{
  "head_dim": 32,
  "vocab_size": 2048,
  "norm": "rmsnorm",
  "positions": "rope",
  "tie_embeddings": "early",
  "init_std_o": 0.0735,
  "beta1": 0.95,
  "decay_shape": "linear",
  "dataset": "wikipedia_en"
}
Each number is 128 + 24 x the weight over its row's rms, rounded and kept within 0 to 255. Layers, rows and columns count from 0. Numbers have three digits each. The size before them is the row's rms in percent of the matrix's.

# down: layer 3 MLP down (transposed), 256x64, rms 0.0849, rows 51-97, columns 0-63
# up: layer 3 MLP up, 256x64, rms 0.0853, rows 52-97, columns 0-63
down51 086:172140148124125104141080146093171092168139109130162164113110132142095112108121160112100148096168140133126129180166134142107101102115127159133119118130121115154136143137163098149120128138161091
up52 096:100114140162122159146139173158104123126106098110112083113110103145152126086119175136075100119154103149106137151137153111082131160143114110120092125146129155141138165128091164144124123107108113
down52 105:169126133121103135078086140122119090116144137117134166160132153112099132122102143129143092163119103135139169140107084129156138106133195099153150092116142128126113103166128122149099124111125090
up53 097:130151128116145139125102114102120171067117099138090132088072121121122143113153121105116125159128148120152143164126126102100110134085140122154068117108110116099146136134167126081090114138132130
down53 100:122126091156115108111082144103134094124133168103108146108123142148115137111127133153145192133113144144096122134103126143156131100142156164093126114158170092116116110148162128112103059117134117
up54 091:113136131125125088141137114156136131150139155161153052122140123133120117080151109122127135131130111157131144141123133149133165119182119132111110116192125119163111122157162139098154139110117189
down54 093:131132127122128126084118138101139094125098139092095185130107168140126153141110176143157075131150140107112094134118072143116109099132118142155145139078158112132111101101114111158120128107127108
up55 096:109167115132103176116124129110137129106096140134095125129118103148148073078125102121122159127144135132093172127173163103135141097098115139126097144143157168137146165142117130123137157165122086
down55 089:068143113149144147084120121169149148106120087139137105135169108112151137134142121075150147115134123085100150156170142128156139117126113175147143122131086136135157160102134137129113108139110166
up56 119:113115152091125128163105064160150147137152127111158115137082140135147106139085079107123127114155121150115112145124086120171122146151124125135165128091120072143141117146124118106155100126124159
down56 106:150130130130156104124134169120120157112118160113141127128120130131099134105142154134140163130095110132146154115125139143106167141153127112116092144118127161097055164164143149164107117133053099
up57 098:124165186115116133137102101159142165076121118141102135127148121188102125122108139175127144109125120120136064115155143116117109132097100116132110123144130166138098135111130102175153122110104119
down57 094:125137135111150146130141115092163149152133149106133154154112064108084159096135095134136125150124105157107146090145113163129143170107158093115107134122126114155142149143096125095135163112164170
up58 090:079151148129112107108167095158095111088101127140111128126120142177168163088152093086106136131150078139113133142117133128096110121142120084145133132123101162123151147137152164117116122127128156
down58 099:174105117151084108104124131122101178146147129122180105145153121128138140167124173137199125161103119119159126132128127143092160151142139104142128165111104131119147130117143084134127094132116138
up59 115:160154140133127156143130149112175125089157128136102114118096114118109097094121141114118135137133131198096159170130148157111109105088100076112070130127124108132149124109117136158130102114118141
down59 096:084123108141104159127115124101138115129088141109136177117111119105140142109105141130108086161136138095099162116126100115129110083141135135151126101194108110167133135142110105097110112154149181
up60 095:123123135133138073137126141120159132114108168121085086153124123123146110141098165151099138142129105154164102129120151129150091077099126124119163076127144124138167134159157122088171125117155128
down60 097:099112194125097163153097153112090145107137115125092165111162122144128133142141167125085080142078129167125114106114112145110114118164119147138109133143166120148117113122115098143113107155124122
up61 101:098145110153137141118181123134099111128127137164156124091118126170176095133111141163117110133156130120138096166160102123143119157111120133124132096083112111142146115185137168165111150148148151
down61 102:150134121143120137100098129077154149106096120121140158105113135067105141091119156148181113098136148108134121112118129130084147134106112106134136102128090121169133103142176128095166130128123092
up62 104:165133147137132125148154148101109144130122120231141128117124131094134140130137123133106111108106097136130126138134117105122111147082098166128089093120151178132135162142120163135151132145165144
down62 103:092117138122147137128150130148182145141081172126088128108082139141135086171103122129141128117136166139107130152104158131135150097156124123161105134110148111147140111128164099074136098127090118
up63 123:125115149154118129124142154100137124141163147155126083127148143108169084131166129150133133116117140110150123142183119150130131097116106107138145083136149146132173196142160128113170119113085145
down63 107:108140143129120135150152099103118122145182161156166122140143122138093158128156105111110107163140129162109161136113115094102147129146180122105093130178124120138095161131147146109119147089109173
up64 099:114096124154134124118169161110082108137099104127151084120137129087174116108115148118115114135189112131147105145139113081094152126112076125101101118109125121136147126136122173134139167135130157
down64 115:132149112148183146139132152125100113068113126110106142132181122106173147095105111102134113144140131132116138098114150122106142143166138085104162187100123117161125128147118146121110126135168156
up65 084:120154126138098112124097091194137150122121148123080144123122118114181121139131151191140105118100108164128132101121146105101120137124087135141137122166141142112103114100151133074147121160139120
down65 086:110142066124099117125151170118122126149114134116162095148138150108120143110118119138100135114141139108179114066138124139135105133133159134098081089110116164106101115128133148119100189127126151
up66 113:155085126154124074112148161130101107125112107151141103151094121099150118127145126116105137138102084177133155109149112141145090100088122132143132114116139145114159121132159150112147061109093118
down66 100:162121121111141116108112146121136173159080125078114121108089147182117105150108165101117138126106101161160165136127099134158078148124104120145102118146148114137111111173152127117123135140093130
up67 115:094112151130103117138136145157111154117140103115156091128075095152120140136120093124113133132130119180082146152089106092131103149130102118093153124155136189100098154114125094149139150126123128
down67 103:147145157093147126148133162169127114122135153120102122112156066120139094110109133162102101153123157083153129119097143131122080156140109161122155128084134081137115158121117131100130110131171132
up68 094:094104103091144119131152114104136136143136114143136129129100138112145122135080144150155124125136129083144179108162167099086122146138108102168163117143078086099134115141118122124158106092167138
down68 088:139125120113128115163128168134116142080144150111144110094130072103142144126145140133150092137140145169140119189099160134147101130152178137095113174114136121110151114182125153127105121138136139
up69 107:144122118103084138154143153109129116150081143156140103138129150159134113152106130120150122166152172094109126162152125165106140136073122127147110131133166134126098150062149171132101129104137126
down69 100:120136156147136145103135095100106111151152157136136152104129131103140155143155094157153141155149143127114127105097113129171127131163150148161132158161123076110156086183127105101148112161113164
up70 098:115128125134137179109121144129102148167132082136137116130114114150201115129158146136128143069129130148124127103134152086160151085145146101149103141158153131125144178122115124139132170153147140
down70 095:083117132060155113127109137160161136154123118110099100145144122143164113144164131134122092143136127128128112131157132137137124122109100175115125088092116146118154120100098093120121129069139178
up71 095:109167114116104072120155115085140106151116155104127132151108152101103134137129107130110114125123110163081143141074115105115140129104106109125151136113184174115139120112142119092150099105135169
down71 097:164136120130143184138106105134144147134159149108139110146117106133086146127148112080139135151131096162148156094111178144130096078123113103134128152159103152142131136068117116137096104127104141
up72 069:110073107145078122132121139110135107122167128110134126142135128100118110157146142125141115101054102121154144133141153139121175117094095143138112149158156099167130119122105068149124154140112126
down72 081:152119159067158103138125127138119136132121088105122076070132131139112130130129134091114153083140133150108141072129118139158086118140144143119119149151103089120145132155136147080130106155146124
up73 094:125124096115111165115161149154140131137134116161092103106144104119145113173120129135119107128141101134089148146150155098137124097165058100130145161161104146140164114122114155152114158121116177
down73 094:109151100127156138117178118170109115141140145116088105120095148138108075173129095127101117171144135159119098139140102128111166120153127100138139158113120110106106138126121156159094166129083136
up74 102:117136092129161137140142100114091101146139132145128122104145156152100127142136107158126148102131169122125170136136096121152127165132126134141180115190106111119145157171194110110121131163106142
down74 089:113143182140087145099121146118171121108105125100143157126098121083116102142160152129120080131124082149144128165139142103088113092128122092106114136095123090135144128096110138141109131125151088
up75 108:101136165147146155124175124144095126101132102132118116154122099112096095117163067119086124081125152098142122129121155118136117132109070100115111117122149168132161119138120105120134103098166123
down75 096:153111161083106111138121125116135156146115153128111167112080105101158115157113151179129145071155126123080111121090116117111123146113148146141095142128137110153151154152114121098105102081135136
up76 086:146145127133123104121147116131102122117126106117114070101153143130113142153134131086138160112087125145120124092134165161092127159136101140137147136102122151143107064097118154198148157108116111
down76 101:127106104152093146135114131127172101129130155136136158141080128116158114094113111139103077125155097108153133168145159128117164142112145134146155120127112146097165150112184113138095093146168125
up77 108:098138166127137089128120104118159119132140120079129141140148119126107143092121115111165104141104122128120140168107114119108157142108087095139126081129122160141073060098135094119144104100111119
down77 098:115138119106132139114145134157095143101128107111134068106120073104145075118120161179149145120131117119130149108129128149155056132137119147105095158101118095120147155133123153144120150123130164
up78 100:123097098121132124107140127155108118140109122157119116103082122124111108152131162128100145110121086169114149141079110089138141148133165133155110147117109129122151104162153194164081147129147157
down78 093:101132136144158129083117110132106138118114147155129145129125132150150107117167169142148068103134089125150147129145167099149165173119145090142148125156091150172132146117141102124119156109137082
up79 088:098099139140144164112129125147146130146108110147084079137105130087141106117098174155102143099134112123076140153165144100111146154130134143170098137109157108130121127178104139112096150127098137
down79 103:080145142109113160137123172131087119117134133117139160133173073154141124115098155157130130134090153128165152127123140163135176133153150092129127153085172145158114131166117143142119123125145134
up80 102:137140132165111127155123176123112128142165136182122111148075118116132112132107146092116134098138139113106175122125121111091122077135112130086086149155122122154137145088128173143094130118147155
down80 108:088156143139157137179135129142131140126175145157148106137142086105110156112121144132089062100162118103136132139103131149135114145111148098146166166091126132137091116126101158117110146103151122
up81 102:100094138064104128151120116098136141164155151138157148100150136133096127148180103147160125066119120130105143144136133143101125163079127145140142089101154128132129135106112103109114107134165130
down81 096:137151096110125132108131177137108166166090123157132139156105119115135167129125139155130179156143149087090124099173146104149167147121149098126112142158148127134152103109154131153097124122122170
up82 108:098134144094110123141169166140091139100159138136070133118145160169124118088098162123108136107160143142116088138132173094128120156084104117152110110148125111119140131117105147139102151089141124
down82 109:107122105123149094129113104127137128170181137112143114131143128181140135126127112137103138138141147094103123129151113149080128131142080108115186139109115150183109149107111137128133057124144129
up83 080:174159105098128113135095116111143151137155167104122105089123105115155139121139108113168111139075144143115183091147134123118168180118151124145136139165119088122136102119132157131150111112134157
down83 090:109152144143112126157097150128113105145061138112149134187126155128106132139107130162151130136157128107149067134095149115123118105128100131126108150102173135102077125116117073136129135109136135
up84 102:164125134115115114160135098106115168121124108156094128154086077119151130123150137132118109090112193085095113137166173111095084153127131125154111131154133133112127122145148121108108095117144139
down84 099:082110112176107087136142124135115145106134101105123105103149130145137126119136204125123117134120105142160103155129117141126140120119098117115105103152124132140072145117110165110132141105050142
up85 098:112111177134077118110114108138108101103120098086128132118143065114125118129104120137069109109123104111119177087111119129127096139089095119123156131112100150141144142092117136147170133141137120
down85 107:189142146087139071146136116135149132139127137109091150144131123148120069090116096157165107100145160139137113116118135125162111174164111117135154098159116126141133163119125111114122110125145160
up86 101:079131160131092104154124126135109100163123125120122156089143120129155167124111128107100189102130129094121097146119133108109101112097102096123121159147138145172118074114117103171117121108136115
down86 096:115119101139137135113167137113127114151141156163144082090140184165115154125126089140123153132141137118122133118125132144195154143140137132129132117141154190126105127142181174116121153116151152
up87 114:098095137091147092112124121100101105124097117156126107119139137179137153158125093114118132113164116080107134123139088159098132113155130123156137107139145154128156122048109113110113119107143149
down87 111:133111139112144154093103101107122125175124131149161169145140133111143139134164131112187159137125140155140155131152131132143101079155136147185092133151088131119139107167141113147147160114098153
up88 102:096119111121125165172170146132123108160147090120101097090166117114126136125084123103083118082140095129127113151145107103146162114137140123138094110105143119097163117121106119143180111155123114
down88 105:157136173155119158119131138126134106116153137110103143137109131105098086108103172179119152112121095140122152152108103126141118111154125085078108132093118121167120140105124195135112134137097108
up89 087:072129134087133189139115117160087097139157160144147121092143121142122158162106129141158141128149143146138124105117121130153101110118171149095115091140113115117143173111154123141130123120123185
down89 085:128085129173150079071127133086150169104098091096098137165125112117108121106145146150144101102113150166133152111144129107092116138119097106131136133143154103162106127159113135108118138114124107
up90 118:082104092068143110112169096128128111177146124129155129136079126130133183137088111134110119120167143105149165131114107121152107130086147130125095131133119154115106106085138128114108116143125146
down90 104:132143101139130096100108119168111130088112104147138147127166140163155078168169135148067145117084138147087139101130135115116096124123144172119167110150142115124110125143121121102125119131119087
up91 100:084128150070128112136146134125098139111116124122119103117110084158154114125115154145138127091131138152142167122157123172119141140119159171085132105129099162110125147098117096091129064113135119
down91 092:145179124147098163123069122131148158128089135113167137119114120136159108151124126133160180109135130115178123133112136134113096108076131098135156090143113109167127132128176146103116109130140126
up92 081:062142143142125180096141145130116129177148093139102120130106116123136128133119110114082054117141136148134105130124124128094167127115100081148128111173108139134097136141125142111134123126160150
down92 099:164101143129102149093127115126124114120059114142108150125105117119111155154098159125120115147160096140131126149135083110140138136151156144178154143099087134100111112128136156181104146144155094
up93 094:124145109100140098094110134132080147099140160159073097128138118121123163125137155159136141151093122120115125164153151143109150140080169153119110115159105164137106139106143128133115107090079137
down93 093:115151153157131135140127099108189124158150101121164163135157147119119122144167143141143125114187162155114110113119087153132159147090071092101128132108150113150101128125136119105132132099142135
up94 111:154104140137091110162098142141155144143117201114166128145127166127149105148133122137138143093132108161119130155144107096081108166071114136145104114155146119084102122134123134156111111116126118
down94 111:142095130123126124110161144079087155116070096107148158125125142131108123108104097150140134157107154117153115134111122100146111150193114114135102141158097143150144129152133115121172163132085111
up95 104:108131165069111083088124102163126108136107158142145134086113140159139127114136100122073139156128104158126147111134115105112110119178133157157125088140105145120125127127128158173115114101157136
down95 102:106117106143121119155128162130152093118102131122149160149158082162095146103134117132123123175118174081158127150107166129139081094128118164135113099140124135120117155095149141127108100107173122
up96 102:131088155140125120142143115116132095142154151134156128101120163160158124142109091131097115130143150157132175116149090116134105095141175126114056112132148087147111182108145147127147119143133120
down96 112:094140123136102140166128159145136154148111147106126129143121126123126134134101123143176168145119102104116090099079129152123099113106170068064135140093117120105139111107120126124152112137098166
up97 099:112106119103137129135125148105133107132097137118106123124130173151148121134058144103120121162143108123120145129137112120119148109129109109140118081071088143093159041137109124129152135131153118
down97 096:130106115151139147118124179087128132070111112114127056086154141119142090103112108161144127132123127158125131100114125128121104140159094158095083124121104119108113147159111112153154116111106117